config.toml
num_hidden_layers = 12
hidden_size = 96
num_attention_heads = 2
num_key_value_heads = 2
head_dim = 64
intermediate_size = 384
vocab_size = 1391
hidden_act = "squared_relu"
norm = "rmsnorm"
norm_place = "pre"
norm_eps = 1e-06
positions = "rope"
rope_theta = 1020.0
rope_fraction = 0.5
qk_norm = true
attn_scale = 0.133
bias = "none"
tie_word_embeddings = false
parallel_block = false
extras = ["local attention windows", "exclusive self-attention", "value embeddings", "hashed n-gram embeddings", "a smear gate", "learned residual scales", "capped logits"]
init = "orth"
init_std_qkv = 0.0613
init_std_o = 0.0761
init_std_up = 0.0878
init_std_down = 0.0878
optimizer = "muon_variant"
learning_rate = 0.00734
beta1 = 0.95
weight_decay = 0.0
lr_head = 0.00466
warmup_steps = 0
schedule = "wsd"
decay_fraction = 1.0
decay_shape = "pow"
final_lr_fraction = 0.05
batch_tokens = 16384
max_seq_len = 2048
doc_mask = true
train_tokens = 129000000
max_steps = 7874
dataset = "wikipedia_en"
Each number is 500 + 40 x the weight over its row's rms, rounded and kept within 0 to 999. Layers, rows and columns count from 0. Numbers have three digits each. The size before them is the row's rms in percent of the matrix's.

# down: layer 6 MLP down (transposed), 384x96, rms 0.0878, rows 317-383, columns 0-95
# up: layer 6 MLP up, 384x96, rms 0.0878, rows 318-383, columns 0-95
down317 102:503523484501519505482578505463523567482502559561488547534507567578504459516485530428458517497568403556449445517427427482489437524440554533495515545482466451528474555533557526437502451461519442527442532515444523520509489425489537558475453506536527474480492515490502545517518491497445504457
up318 104:470508489500403579525405474504522466524441556532545452565494521518470513488450574504526497432585453525421541428487502474485505521531455505526555483521548505475535532532477509520502498556453533488493551479563515420447482495527518503518486512502445511548548476481516422427542524573501507515
down318 097:471571454479540409457498476504556558443514469531422506457511592534490510513528513521503461535537499461467549510447565511513441511431534509503458445454459518428485498417486520472509531563525562545461471511497497496526487507468522540525523530561559519478486456472609550489531455463463497459
up319 091:482539507488455577480524481482481481400551570538534538468463505520512520474552575498466542515487470456450480518545500521549437456536482527506485514457458491543489451539503501567544472497572523479451538519540563457475434512532520468393512484531527427443460418502526494489536479487513406505
down319 091:505512469550526433509459526450411536463491527519476569515526501451447514538474576455502521555480503467530444530474469461535505461485432517598504523519402471531472494554515467450555490557499528485512516500536439490481466557531534511461411542459511444444459523462512481442483467488554518430
up320 099:491549492410533503494525472512420465555528467550491523481466493508499521388468471547527423501487535513518464487542448510459494504512545537479496495513570440516548470542539492531493518546529522414539461455484468474437435490475529479474464525447440560437473506503467494449440562568475519418
down320 097:473420452440527446472453482548538529447474519528541473521523421557538486499511533492505498474528526510463528397462487510498445477459574435523566433494469478495566586512566541447486515521464500500525467515504527512492543461495452543493448528552508544527572469539558462564575493492534491507
up321 106:490535573511514493502578470451492540488498499475547455423469494572545498457545461563574535479481531507476550426513523414546490428525488521524507546448529533517551516506503521587496445492507459526519540546508489465472447468515459483478574523572529480530471476517586454500487501563500481415
down321 102:524557540503567551492476527457492473447438484465499436491518418522523473491576482473538472535505505523462483496511487480548489467508391487535449467513488478493409534513525531473542587376515528464462469530480486512535434498506514505521490472546543499495524491489497570484558483518383468451
up322 090:545510441517496575454446471494541476483515519490492485509597533470570589484510500560535493526523481517484443491515483522507558526552537502438483502507548487567479447492460591465489563539522513449638521444528478502491501494500581510443479502526526569503491487411491492510465520466504460528
down322 095:591518508572535536496497441478477522483545509550443464522511567515471509482545509488523487460524398459450531484526500589513509488501532447515457489537438429476496412497438489430517433542497520478565515446566424538500518550522505487485526496562540577500484503478528501555512492563460487495
up323 112:486563497445461489556566391517508533502486478482462511571470427451501466460474437500561492479595475522528502508500456513472568526508554459474505503539557502507495496508497519518466556514497596446478487468536628447496446467530558495456460474473484490512531469558550528517535520532495521463
down323 115:494483557543538467535555586479491533529538439498485529514492479456558532529432525482537463540536475493524527470514528524490498589497408517423527537503495401487475515508482521500585544481479503486451448499537477530454557448488477554526490491522525528433521520522421594572486507519522446450
up324 105:497530537540529491552545526465488474446452417576499505523499503424522446456518427518504486499485511511441513563478468464502453473498467449441506510427457510473548431477493445548402503486512506512503557472523514498497490499550496515498502484453501494472498399467398568553499548600484500528
down324 101:504456474527482529525532467494504571515481492540466507571482478458462502449528501506468467541495465480493436483557501484431495475483449544562592477509467494512536457461544478505485535538494504585504432458538513539490407535461500555487482419514514530517504430574489493582439507599497521580
up325 090:397563562533504548539492490526536548482542526486486503460464512524510408475478523486523487516523498593460496499495547501552466577509540540492564463531530522514485469517520451510525463495499482534506507542525526508482455435528520488470447515489521511527572518437434375504490389466464493569
down325 097:521492493461513526539466494440472505431431467491492517573539487458546528464520537498431509483439522532532481486517540521511507498494505466540500523466528534436449454445507476470550568543501502433536518476500503617469585481563558533459482514502466453399505517588553563495488471567512528517
up326 093:551381481480440490483507467469535507508503470519526441486486529540469482527515504484481472511490541604463488459536500508526527486422519521461457490499495529545449490491537455535486459512443494556525430518532440441524454500550464508537477481493509463460499647416540567470449548522531523519
down326 095:480502529524514480479554428482477528492565537520512459526569488490505518468474501476586538437491520525512541512460579495520461511467492566504534558494488555471514483617462491450466558493545538539495522519570472521571470540444447541492454443502430569529454495515452445483551441472502454547
up327 105:497532498476506501478466471475484504499453467509451516528540519508429436579474417529395496442525538557523509469487496459474544513404518513478475482602423469472459481538541496522501485561457516456483520529468562572521476578545543491501555568523504497494498511547484528475505423462563472505
down327 099:453491513507539450479498448549527503496519507486484484500520531467566517495574466514523579420587488537526470494435543471490492453445532546426501511497460426455583513540471463461472486479518480540532512535535562468470500520511491505487507551577451559569586560479504493465572508477503448430
up328 097:569585501512458477450542502496493512514463502490541548491515463522543469510453565473452583484471526514553445526505500509553506554465556521490453563507519444464497530506565560526507443512520520484478491476521547501442503474491472408556443497614550455507501497471507549489446438537578557533
down328 096:559593510511516457500523524514549458540492471429499566466508521549521554576526598509528420493516498517493494462524486492464534528460500554560482464497467469536559488526519476469518548515496451557502471544425549559536481451463477503531494508505484454492474490495520559500439461376584493529
up329 099:585464470453526472510468483520408534471474440490515471452515464508514549575569483419453494467463505477512484473548434481519508524451486500546476612496511555424465537454511557514488497537454484474487450475470499552466483493525505538518566545487524445492488520490538507417467540589562489507
down329 104:491476488469524508535561517524437476527480524486550539423388504549505445521617468518523587438480478461446497505527552533503535451527499492487478564504534537475437498473538508458515474535549509509521548423442527491514478409483442514556495510450522549548530504463459523481481478447504460452
up330 119:529407563528495502572488466455527483506427527482500485499581526502492499509400460454429545531438464458509483527478492558534508546508497585560529487488503404457458480569458514517470512469481512480536540468508575521469504487517506558530489560476529526547493453520587491493523422467490539482
down330 109:510536451473484489512536469540508511515550553487510482532480490491516538485469522543605484516579482545511561487436468417482489573494510491550493493547431460546506566487539564530469488510477509501453540478543396537520501474448518463545467507419487547408519440511476505454467495462530416463
up331 100:497461404471416494522463477528519506468530485489462454482562447508450536571475489513577541533516381502476412494551590552540537535506535537516492468494478490496523535582570477497495551474537554492544553473460534501500497499485495529493452549461486545481498514485560473475436485500516565528
down331 095:547564492531564499522561449503490558526497498553487535491472511484542539491472449559526513456551426523428516511539558453528463450500511559511484450472522447474510550479468572483545459573495534521454529530539464522404496536472474526413460484437513416472460452494520559480504545507468471454
up332 105:491527456478479460553464426477543472485538512518527538498508460479494494524475546526439553471472532477497479536470450515506433518357449477480462559525512513473464570552461509544470516574498484431495459422483551454529510453472433556491538469551523507455580492516470482426516522494558511520
down332 102:488441476535571489526496493443536526469555587560494539538499572556445503518566567508489530416538521538433495472533501543545479511524520524484463482525467434492546498608470568488465502531500480504475473546532555410496508464447477519504463456541535527498496508495485571490437518528496546438
up333 094:468493467481494455516460479495511454492527491405547547575490499478476488465500537501464525538469567580452513542538531510512509577500521486540459543469506529618500529552473518448454476510495504511521460442510476502413512485548432448515508537505484492521463467545536525593572546523588556529
down333 105:520486477537555491561456513523498502454540478484484505551496639486570469495529509438469447538496486511454445534431436455444535506492489473495496479508488517442486461439559526417456531547490485459550483479481446425502510450520512562513409561546507484523526490492472501579446500516536485533
up334 102:558452530539468528516488494464491461564503477502448529449561588450540510447463520570457476439551528474505510473510426537567471499527555512504515551495458475460513546489413528488476485539505470518455500544547461434490479523439598447532529501590519497541512498534520559545492507557452541499
down334 100:547580501525561502471503516516501423531495501473431589564470493509479464457524481520534490442490499504515508467462485515543539620562572462513457523563523517606530529473448518491462546509504518516520496457452477480485411531448486535455499515499434495464466552526466556485467498470442486553
up335 102:529541494481455546525550504500535478522473524528532522475459463543559502539514510554455453517542482548479570450533498533465510448609457508466523413460484477475430499598518482521424456501535528565443486476487514481550531500477480469486441456543516555477483449523552449515463462549416455524
down335 103:471458415456524435451472543555447545449531507488464484593524492441502548506506476561515467464514499505509565538496496469473528603505498478487462491446548504517488421462466516468546507526497542463471556461513514467391538481507509572532498588513453468443487466542517537503529551468515469542
up336 108:537519451478435542589513456466536470475470528549520515447529492537477438463542577538439504534557470491500558450476447509477513432562495469470493452486501517445523471452548518484564544507528512461503531465607493443516464472482542545473511498508458422508508481532553455416484534496555440474
down336 109:538532467512538506517474528552456579430448535559483484490468514507432487466500558552463489502544515556494473536456476554483508448506524560559525463526476509446544463527446476423495475498438477483496492467559444468494385480473490558531445504458512470436586484459534551486552490487526437472
up337 100:541524468518460535471476535511486481467524524468514587521489465513455439514555484446526496485454463480493516432455558452460528447483464467633484511549499407478487501490502533588469596472479463487466536469467517540497423531460472479511510510496538505466411479482470419449480451529510484496
down337 098:453515423508571532528519515487492568456478450515468454469500444567508522516546546448537505549450482509530493590548511440515503556492533525540496511480515505473509579553488530518490519528601519477508456520566456528499424524515531447493525455487525452512501391492481565493430522516477554438
up338 101:458457481520415498525489517510532449485508509432490483455443462532501449493426504540504538462504487543435470475476527548471551535441523566514467462468551452519483455506523518516531436480467491528507544517481472460499504414424566508517519529489453628565518525503506442518453464456441565456
down338 101:500491511537480498481526511518426587461541470428534557483464422576439524492496562456430513461448505535529454496499455512460481574504433452502459457481457460469521547559522552514552573413501477488478485550512463518538504547491510504523481510508542530529463457443475471497509599498486434516
up339 095:486503490508490523546480519489440475443520465441540460498581475552479477496537472516545555421490500457554510499469505435559507445473546517509544437420485472459546422496510500549513406501444549463535570496488540499556522509490571504441500476453461519479584502534430480522536454566528508510
down339 092:491533501427525494503477472510525538448543488494576477639489471468531508438510476499439523491496464442508400499536489490461472467452428541548512521543454456427492512447514465467479470557593491554555483503493488442523503523543510574489485470489466502518500513464538452518519442451567521536
up340 093:429494545549475475464496551487566426512504517480388506439480509530465494482443448493495574604501526465459497452514526492530510466505496473447533562448541395499502476522534463553564512528501483473480464525457487507560520392561477478455491535466464529470499525449466534483496475515523489461
down340 097:510526495454551513486480464495542527554446519492486497496479483489512538485486513466459428394520502467558465506549458492548613516424509498564482503501439560508399553511459470487496477574464482546501520501523458476473504470509552556543566491505555468539479501593542438520552525543479492452
up341 097:486508537462475471497516514542573489481495520517395505523430455546482440477476480514554424488536530519496532455457444540480587528381545509513492508490571475466515460481467498521520490495483517513467452489549499505446480466538506522497469472488438485503409500650537514521447512499492465520
down341 101:495467517453472524484479524484540463473417498466483421474550457506472488462522475562552481486579411537521581500490509535522507542488543551451478471531534517476454494424526507541475484568468576500383496446478432499450502540460551493575486494578443494473474504493524485492506515445534472490
up342 109:478492478518520572465495530492499451469522492493534568531500520521530524526456540499421513474517467511464500455463487497514573506514520485510551464415527534488504490508449482551490462485420545477418506480508439594483553517547507475525511498545537483548423549499547507523585569396431429536
down342 108:479459540536457440505509530488512521406450505419468483505509507524491591487401548472484461542516507551500554422525518465490543520505441520537526470489525449506433521510465514486530556393481539438451475557535518499506559504541491487511439495492585508518445493510532491522549585458512529500
up343 095:463475533463511514472538456515535561515499544441493398476430543465531539534506493475469478461538505540571491461532512403470482463493459596502456533487491547537509523445501532491445473510457460481492468549477473529504527504504515495577515488526625492483487569466444449426504430544509525491
down343 099:457536529586512520539445468484507431502448584511477515485461452475598481449506489509502468443552465495434551510511529415452583472541497449520519538507542507495506507525575485499513555465508490457514506486571493473498507511494493517388476420477460539473559459477491488442467515473503486423
up344 098:519528501487488447433425485541428504536517448534506534540456487464474490477470514522475450456533573491541524551516487475519469536440387454544537478545487530518444508478437497512484487561446476527460472517491447499531460527492504533588472481440446399488437579471522549453459521499534498518
down344 095:528589529604478529573498478435534512450569529497512459461474519549553521527533504539469528496494490414505452471457525512481477486529483485458569504497533450504465437510516511435445502476433512432504483529404471508488519483557560517494525514469509554484458396560496489473480513510519506580
up345 091:533446425402556515510465498555480412582529524479476542513480536511472540545515445513500470496555509483463460516505546524425468501481504506544552474450572558494579544501508437475485481463485505416537480532496521502573517516542402507555488531486477488464532570489516539514550485475499509561
down345 105:517572513457475471511545557510443571465508564474500504462490507416441539462455522498522440573468496556486545560459477551476500497483502523493484524447484509524539513517496503595506553456528511500483588389515516580473517482537537490529502459522539454509472478513574537426506497489539461430
up346 097:530467459465465476520568516490548496522535457463443488531457487536423536480472510516520520429496475491445484488520462439469544521489427514545521502492455448546565436428500610558545550494505438494459471450489520449466449517463462507545434547518483505570551584491481545508520541511501547470
down346 104:487619502525476552536515521449533555566442493547558505482518453476504529523562545430444477470466504521522437504491528510505456495517511551496495513522469496510487439519470486478521451434464513547511534478414495525510458582507554511491392488524527504501511477498528527514582410583514438502
up347 098:464547468528555550488502455470463502448469452412491532553497498457487488506487509505481546544533505456467476554530470555582508511430511539528460458545527548437441502447509505487500490467585531571512578459454539424448463466507494489539582536491451472571492466537484513470475470559492529553
down347 100:420493510514422495466483487503499485469459607501487519524526559415504498469542437556486477531524507532436564442458508484460556454413518463508511438535532590471486492490509470489510495463566498564555483528448482468544491493511492460527466542450479475590457471453571478514486443496513517473
up348 124:525415513529519468462520506577565528520536554477491530538496469511445468475402468459512597502516504524508539547471450460525461449499485416559534566416488490506542497559489477502480469496426431496510493527425504478519609516510509503552551531518486491480490455518466463497510498487465421519
down348 106:446511457577497399453538482551485516464506523460520516585435521461518464525505529549590541488491547504432557527513529521463473454495519510548467513550530471527506510562566546507540496484468535491493484529534572449511545496443443489518406533455483472440443522532525532438556495516486544528
up349 103:479495518507472530446530508490508449484433470463506538477443490514429464483468560503489510491522406451466549475547493475509494583424543502552546505459517539519467437524482539452477479421509489495447552491488559485491439503453502490380512446520534432542524516483478465432508588522462449519
down349 103:444486447483486461438583502470450490493467466483542515413448594449557464499448508492524502489474494459414482482513557473474486542481527500523529522471482510502480570423556460470586564447486498500464468459496442512462520439487481498429487501532514487531540522508507517422518612526492504468
up350 104:543490460482487447486520514522539483515455503526462515480516499434482542470576444548516522483469476519482501411542545540505616500521577532490535571452442440476508512455503510477545469481458513478544513480503503524471496395483584452479558484458574522494435455509444527540548472424505511525
down350 101:567485549500516524450478500556491434542557472465466419435492514448505525478504477506535489511516459458470440492462502532489507483476556492517529440449523548426531466499513485389378512536517471543502548484524457434451533510549445517477601505461481498489457471486520492479446568496546517509
up351 107:547490535469537501483537414542517502411452476464498544481496524501514483557533534460427477471422525535525473506533474489545486627497526468454472498518465593493556466516578539496528505475540479515521461499517477433451489461455498477493522464518490437473516518549484522474468479626495564492
down351 105:514544495525545545547490506512560498526509488503512473430552543451523524442512460441459486439507506497512509446446429505518539604478509487527485443491451511515549441499481472476496439511478515573451526582476442580489495532486494532557473419519527535527507429508474503583436473455487509418
up352 098:478529377474457584523508453506454512574512449485470531521483516464436518528456543563509515519450486545467494507585506551441433490500491518433495499507446553495448581457442467449489480545514491478481473512448447415545446474526478467460473494443493532457509527539536513501441477499507496455
down352 096:551422480484503459489524502571510476451563473531481532485478436514547480429484462486490491473535538493530557512483514460564508490507505447531446533484559442505497461580570528538447539512469459491515489505447451483446553559509574622424560566426486476517471489509514523488525546479500517506
up353 091:449534588563533495525474459483465510484465490458477500438474532491492435547529466535464498517455444521456425479488486550485500574496474573501530568529492499470424540497472477498534531572577491444492502503444520511502418454535527452399507533492548556454543519513475419493528468520499524557
down353 099:535554460507466515474491544474514517520477530524469484510532506553535477575518535445502519491522528504559477512551537522483455422478581473555431490472533436529425480457451444459496525506458465475524456477479468505476545470524517525461486427522524526548484596574532571436604464492511442531
up354 099:462445495567519567533513485496613517536389474469529510549450464500552552528488488451562532512529486524488488447496414496519521449483448502532527513454455446511469605461472459534498464483495494507518501488482480480518503465496485550516462574595488460461483467541520511440511487429494443464
down354 103:482580516444518508516524475487485490466435472486451455524552482538552529513501545454517521497547497524432474547495429463490517500495466539560562474489488470502470500446560496477409473516635538508460540535479404446481481537448553501408494496568520474452508542495454492519508482498569503509
up355 082:543441533489518499447483504579513510480499429546461515496470548556502521552458498485528489586540455575436580516558544509587433562502536512485492499500514465479476516411479487505524570510497537530484465447503481547560514515489471551529547511528507494572525509523501427445535512500582491433
down355 097:505500506484480479531558499480450511537463488450448540521492590502475525532495527477451484533488459479472490540469495513516511548473437541426547520508492416522524480608478480543517504584464497584485483425503594461487540504496535462450497467463587506526494554542449460565471566457483538539
up356 102:541472562464483548561506503501562583421489498495446511515518480477520427515592539498438443530487495491515475531505439516506527520479476482482539436532384545510471538484494548556529473549487547514466540535478433462423473531463517533540603461489488492477498516485535506437514498550502473437
down356 106:513483468551578483527475429478491537498513521487434470458555459453433550471457488436531516470478512475497454493462583527514545499484553500551511438491492504487506507489441510545575448489537498450501571477465511454619499574536532506444472544511521507507497553471504488523512464537582485400
up357 097:551490468388562485541505426473455465477409439458493481532516486469531498506422475540462438565570486523412497476521437475542541483504513471548489462523493486472471538544533475521552549533512478471496503571409532467483508517582477476496451499535431502492538496530560478512553495465511504490
down357 094:586513513536539490493533449503508494464553494472554544503439502490515517501399446451484514527527505530462466490456498419525447539554505412494528515508501511465542513492563572432505473493442468503547523537540504553554538467426604557451516435493424524488505523426499490525477494487506517462
up358 096:518527547492458517515499563508578429524510524515490485474519492557600585495550502478472511503602480450466499507463479515512505514532460521550504524486517461566486476536550546431550481553479528526458451501494467526471528542453543517495529452400443483438528481467402433562479468508499509529
down358 098:492535454480537427447508537493456517538468455414477478527527513537489540590503528398530549518482485500471528593498543541539480556526528460515464593507524482458517504513511486595535600497503437531512449535475524449439528498525543488448538463499467491440527514501478520525471452547537523517
up359 091:510483533548475506465528510440501433539470501469529493451483514515474527549459456475456501457386480571484436496460472507418476509476400511466559470494539507522461479537524474471483497514483452550632513461516477529533487581458505539497530504579522471475504499552501503521462420491574502517
down359 094:476515553530453537443568534502527500539533453448502530514495468478518537403441488523512542453463445521454495460482452512532575463520457438552492468495536537489518396454424400459513406535511551516491504533488543494479519521538514458509438523513477460486555493536491529531494481505568568494
up360 098:423513485484479536454492553399454458505527486501466540492541444532479522535552418478477500425477542540451519542490491505509576469495509482529482463475533455533494569563466554524454543506442489520527526478539489563497516484509509552524450512496495496527603501504444471541434566429407481491
down360 099:476543527544528472490562458479489514468508472431469498504549507555546454451480466541478493492540560589435480467476536538537509524473456548493520449441525540475512452512527470434471445497515492575550553445460480482426468528465455448515453510536528527594540493410489542437456490488539446508
up361 096:497572516491489521554500449518481505516547510502533557529481516522524456503499403514494573463480547479534540479493475573529431456510523557470528466463476516523606486548467572484420500540453518443480541540616532513509518476453523514455496522563517510511508482530462455453495496415477546437
down361 096:522501474398500494433487460544473505444488552461488442516457574524481471581455523502450480478549528519481499486474506458642465473535576539436485485538467508492494501528516488515568472519475438561523504488434484489563487484464476447538462543455432492450490542549463548508502516463535527522
up362 096:496504480418547484522466554535415476499461513497498560479484436470480565497527547447470410447493528524531499498502545482480508587529477501532486526530536503467488577505467563574518533553547457535496494530526453450542538574478496507445505501500482413468420473605488513483507481499543454535
down362 094:494464500567560510449520550486546546480540525454560521516454461517449497513476548576489490470531525463499485462420506462471537461503463596452497414441425504498463470557448494473531497471510520480461442547491472532516484493492512538569494471463495558606516507512428497480429566451469504491
up363 105:541526438500480513495451514444499532533530434456555477483470510458405433520500495438472545452558518550439528557466518551509489435469522516414496467461462508534534506525528492573502438504472436499498455517525481560523511462470496522540530511505605507480547511466452501533493540514430474600
down363 103:497534544416557516490520487484479451506541505428520529517536499525513572551437519449487549465476554522447511446472475536495557507565491538504528486557504523465473464559523483451568530516601462518491573378499464548518521532502477473504523462499487469495563400458494454518511480491496449461
up364 115:460495478463513487483501456472446475531460490449514454528413529508566554503473470503477426526549530543390514446539478481617514469517510510496597519511521525535476503492535471525518440469475554482513486524524418465508541531523410452493492522521470456511594488477476450505543501488444539545
down364 101:538523535564509446521516484494511530408556541526478496534534458525467470470474556536491541455571492587448543515399504477567492526543521538542495544555407524441466566505481493476559519531435498481538510533520482530511536479530519498414450502458485474562477492504505505483474546580518439500
up365 095:482465473535497519471443482442460560538432528503558496554437552509474532528521544576493525488412490570506505491523430543476469588545482464468548544590455490575499556461549499540470484514477512456438536473448544540457483563519542515470552540492551498525504513486475505530498527472478575504
down365 092:514521493425517484438434492515540470504527529509488467425536549531412456517503523413449544508518484500416485587527487482501414473571530515463481452480492500514545529515538533552483467467589521506498508458486493500521496500449470484490473507537564511596433589501439452497471499547480467499
up366 102:517508532500562528494505450459444470501455485550469504516535525458463569495501487457556548552504513499528468488462464503493500452501500480552543551455468562569474621516517592513528476474472510501486456464494475491503556527448572467488593555491520475516475485503473486588525617442465517482
down366 097:513507522559556491531578486518494441477457541588491522514467554470496471504500478472477457604491398504440493502492495502498437485543477471543616412489518448522475455507477445482468457527479483460496496432488519535494494454505499546522529501475516515557506537583484442555470498570560519511
up367 100:503572552514578526471493562505465485468521526515484476477492513465536493450415464513583496513543646516488515505527479523507566456530498463445490506523513441570478487509463522536521519532464548518479455482531446490621512545533523516516560467516496577478560514455421495481480475530505516492
down367 103:497463459526508520486485417494530518549449539554580513493494570500469500551515476468479485435502442508514504494559483447512470479501588506581478509470535450479535582497535537456442464525504483534530434548484486541455465532499426505470506496520543476428449413539578462527511480540477543426
up368 102:490563506503458510515544524551559482437502453448526496449488468440480514483465482511405492518463513488527479522511474472482456466490588539486493509422558496414466475496418566498592571462539513506533578504477437465510440457468437522489501473507534503477466494531534517431516554502554439482
down368 103:480539519544480485542473508558538533506547570502501429485440504394498563550514523539523472416529529522540504513565515513436482487492519508503522520467488535419421513546457501511479480457527475408530462538471432497430501497480499517443564575509491519530530505436471530523463588484481549472
up369 107:529445580535491473509515446510519512527466540508438548469537410405499470489523457450504477457565422503500554567502474491461468455480423530516543514528592442491489523462533480513551541556526507545493531469519537512435412505494493459415496463483504498511479560568490494528469499500548461503
down369 115:543530468571470511482490507538468564383559615548515533536544508570510538519453426461487537473433477491436539452465464495528446506458513512443508466454461488485467550577522466536537530459513524513529533467506482489450513563494515464536501477474534569457529484478520463561496453474517531478
up370 100:449470478520527545558511491520493518527460561494477487541538446542466515546487487508498462448553456474501480529509435486575543511470540373529481558437536506525484454485471560506527531569595483484519467518486459505472509560572517475474504516517534456506504491493564509576444554423583501469
down370 100:494501507524555513516473499499461487522523528512519466536483521568534448585439488591450516468543468437550442435537549533472468484521518482547559445514471471479473457533428559503496468547529568533537464489556476409515455532536449469504472462544544443507473497514533501531498549404567520504
up371 105:439383485478471464503493522590569492550512517474455501494503487461488497521449470512592544500505484522501531493431509566486471436534527475502478567461553565452496491525522527470523564567481529463476487496473511553558540480533539462526521527519443586473534455494522617492500499475508465549
down371 127:578582510521449564503404543462470526487476475539454460503538467474518511444570509472442457516484512481529487467525551484474563490488473473478488447527419494475554497484455474497476481478529556510495550566546484501432496470556482447489538450600586469523517441502478452559504482505486508435
up372 096:478507506474560517457508514521456507444527470501529449529464574559515509391520474490481501543548472504516530495512476486496490490497509512472498545461537455571524453555559477468470496480539470430525490561536462479421430452587519476467568549542497545454555541423438514460524521589495459467
down372 091:509509500491496465506491530546490527553525543523559495500527468445524498455497485568474498442501478471531507447492462505571552476481551499516488447605545513482541528530494493427520556502453534489584517519582381513573521491488466453440474490445499501548473482517616484471558460496461539500
up373 087:518444523548483478577506509426556534469478522548475555483497584488462487546494546561507509462477539507531475579497507594560487502535457568444499545502502443486557590495469534517533606472516461500484530518521525582529476488481525478473512464536432456503530442482491556481527439487507541495
down373 098:456517507486507506439465483499515532418523509444586524439546478503523473460497554457512504439529519541433543464510483490522536493509512515499593475507518541495497478520560570541524470519469497494512458622517444518454489570499462505556477496568414543474491546447425442451481425500508480508
up374 109:531486494457509525455496453463486545463472528604462522466508512487475468547458433479510450493446518510536454466445479488454516499463492506507482496397424471479580595441476477547491475531427460520489510561522481478523487468548552473548498562562521564520483432558480506567512467537541460499
down374 111:456529441472457513452403476522505536502443518430406459480513503545559525500579486522519537492526466477506467488519487508491534497418504527465494512513487471443474408550533538430525467560531506482528532480454468537445505508526441482524452581497512478580528438444506509590476478497458543481
up375 108:503510555507505579570490524468486577575494456508475530468519577500453428479496537557487505522499502553506509490530452473526492478478487424452443492444511505472518497516546507546550441520493511438449497521438487438532544501492545450484489438430427515469549550484491493460451506430607547499
down375 094:588449455483482527512490459509456402496449522539491456523485525471480554473477401419525510497577486528489515489537467521513448513540573455540515462446480512521451502510496580445472443522457493513420519504505547502465528534448497529476509511511564515595511540517574456437526533469536504481
up376 114:544495564465493554558508476558525504492580568493491494525458525589480553489551518499452523491507534474515472480475534539485487520506456593528493586466550570443538529504476585429531530590533435468486479523502515421471504519559484457506521495449516498486509509447483413502468520547480503540
down376 102:494557436542557473540501527526481498512509498529533504471490459487475539528502476474461565449503492486512572475520521544489493575491417524549498548449563510432584560464475518436525582535489488551552514549471465462498510434481526479485547407437493553553489506471467560417514496563496499515
up377 104:473518589508428553570479543535502523496547530578531536448434447419526491516521478484546509544504527450481541498532560531556511511508515580532511417547555542511517560489504521520453472538439562483475487577526495457492512483448458480479460549486489509493546533446489487543584475478541526541
down377 103:479599527498502469428573540478514518479498502540563497523512502492511558517419465409480498464538428468480496462499558504551441440503428548461545473491473563504506527476572445473430555513544532464450566531463501504495518484501523543479517443483468517409508497561471515572507479480537487501
up378 091:467497459478444546491518433492587508466559506532442525474472506554506488571481500500544485470434551455508513449565455532534482556474502495479459473429488583433509493496434495481484433477518538490587506551470504480486463457565499480545421459526548491498480449448570485432452484471539531494
down378 099:548534461520507500527423531386515524500528445498469506499500491556503468494474456551467471447507559443454530476574528533482429479450482485552522470539518459452495522487518524497470513516543579518541555499449541498417477489562470505488485461531576517483426474454505497476490549513401587519
up379 092:525530426452493545557489467509522498547494435465482534427532449523456444461490503500468509554523509448523519563476543496451535518487530518546461443527511497482485504562526549523458443468502512592459562431536488552479452556476490579507462476538519484519515550497473484523447374504525486425
down379 105:516488519542468453472481493465532517503417478533537491516481451449500492567506545474558484512414502480454502451471465505516496420483514526520521583514478481476471525462530496442485527475442461481457519490517523562463521457520628444468541461458440571426518587477487530489592536538487494514
up380 104:463490484460486494530496454527475517427569519507366561473389460535469469445497456464544441490513463507474493510499430535478484596466540536511530494483588430548482505472496566491522478516556502453471525512513444451483493459473490487521510556520490489589467517549493485467542506508534522465
down380 106:479499483502428440508483493556421522496548466476564492551538460522524462518504537535494490523555485510538480525487490507568446552474457505430542497459569451379438522565517533458469538547542512485563503544520532579462558480433460538443523481488509513463531497543523534557507550512483458462
up381 088:437579437476436508482467440436447455509495470471544561587480434568509482473539537465506541516475543450503535415541447499500483598462522542496507479514483550446493540520498524475560474511465546509525497487463502491452458514523500536446564498480498451506496489518555499548425529464584469516
down381 092:538482466502529480474556481521550474459464525494480483554479462516496458482505451548500481373552491492491526499579475546525488514435485563473560408427513428495502555490615510509532511470487572483478538499510523479552538496493449540495497472442440568461530461528478518575468491543499465486
up382 107:537546538535459589542552496439515466427446446583528498455436531564467484521452476507504583481538498462471568524470464499462492516487496532501476541526471459499493454478447575490476497461507587485501432504502450550553491504488538542531530515558549504461450505496445490496526523586560553494
down382 104:451490564496518479477500462528519505426483534507512476524511531506529515446494541461533542456557543480475519500507479424462474511529455598520517436496551436522526512443586557537501536552477581516485443460460471513561529548572460543508438492531486572439412488501497459492547556474486542509
up383 090:478527448474482469530443537497541473507508517519491485437554506481533521509544589457433497527526534536444513444499454483573548522512397509473545451500498517548473512458509507551490439467416540493457526483461442535528563542550570550452505531537540432510490507418473439498502562455464507483
down383 094:442482518471537480484589524480437499497481565500479454500474457483412546538467568450473524479481517437429524545443505476509427569506437498483470469426490532450420509501548537465468480434503476486524520506484457439487461470602521503410453492516516525505489451480474480518480542442534506486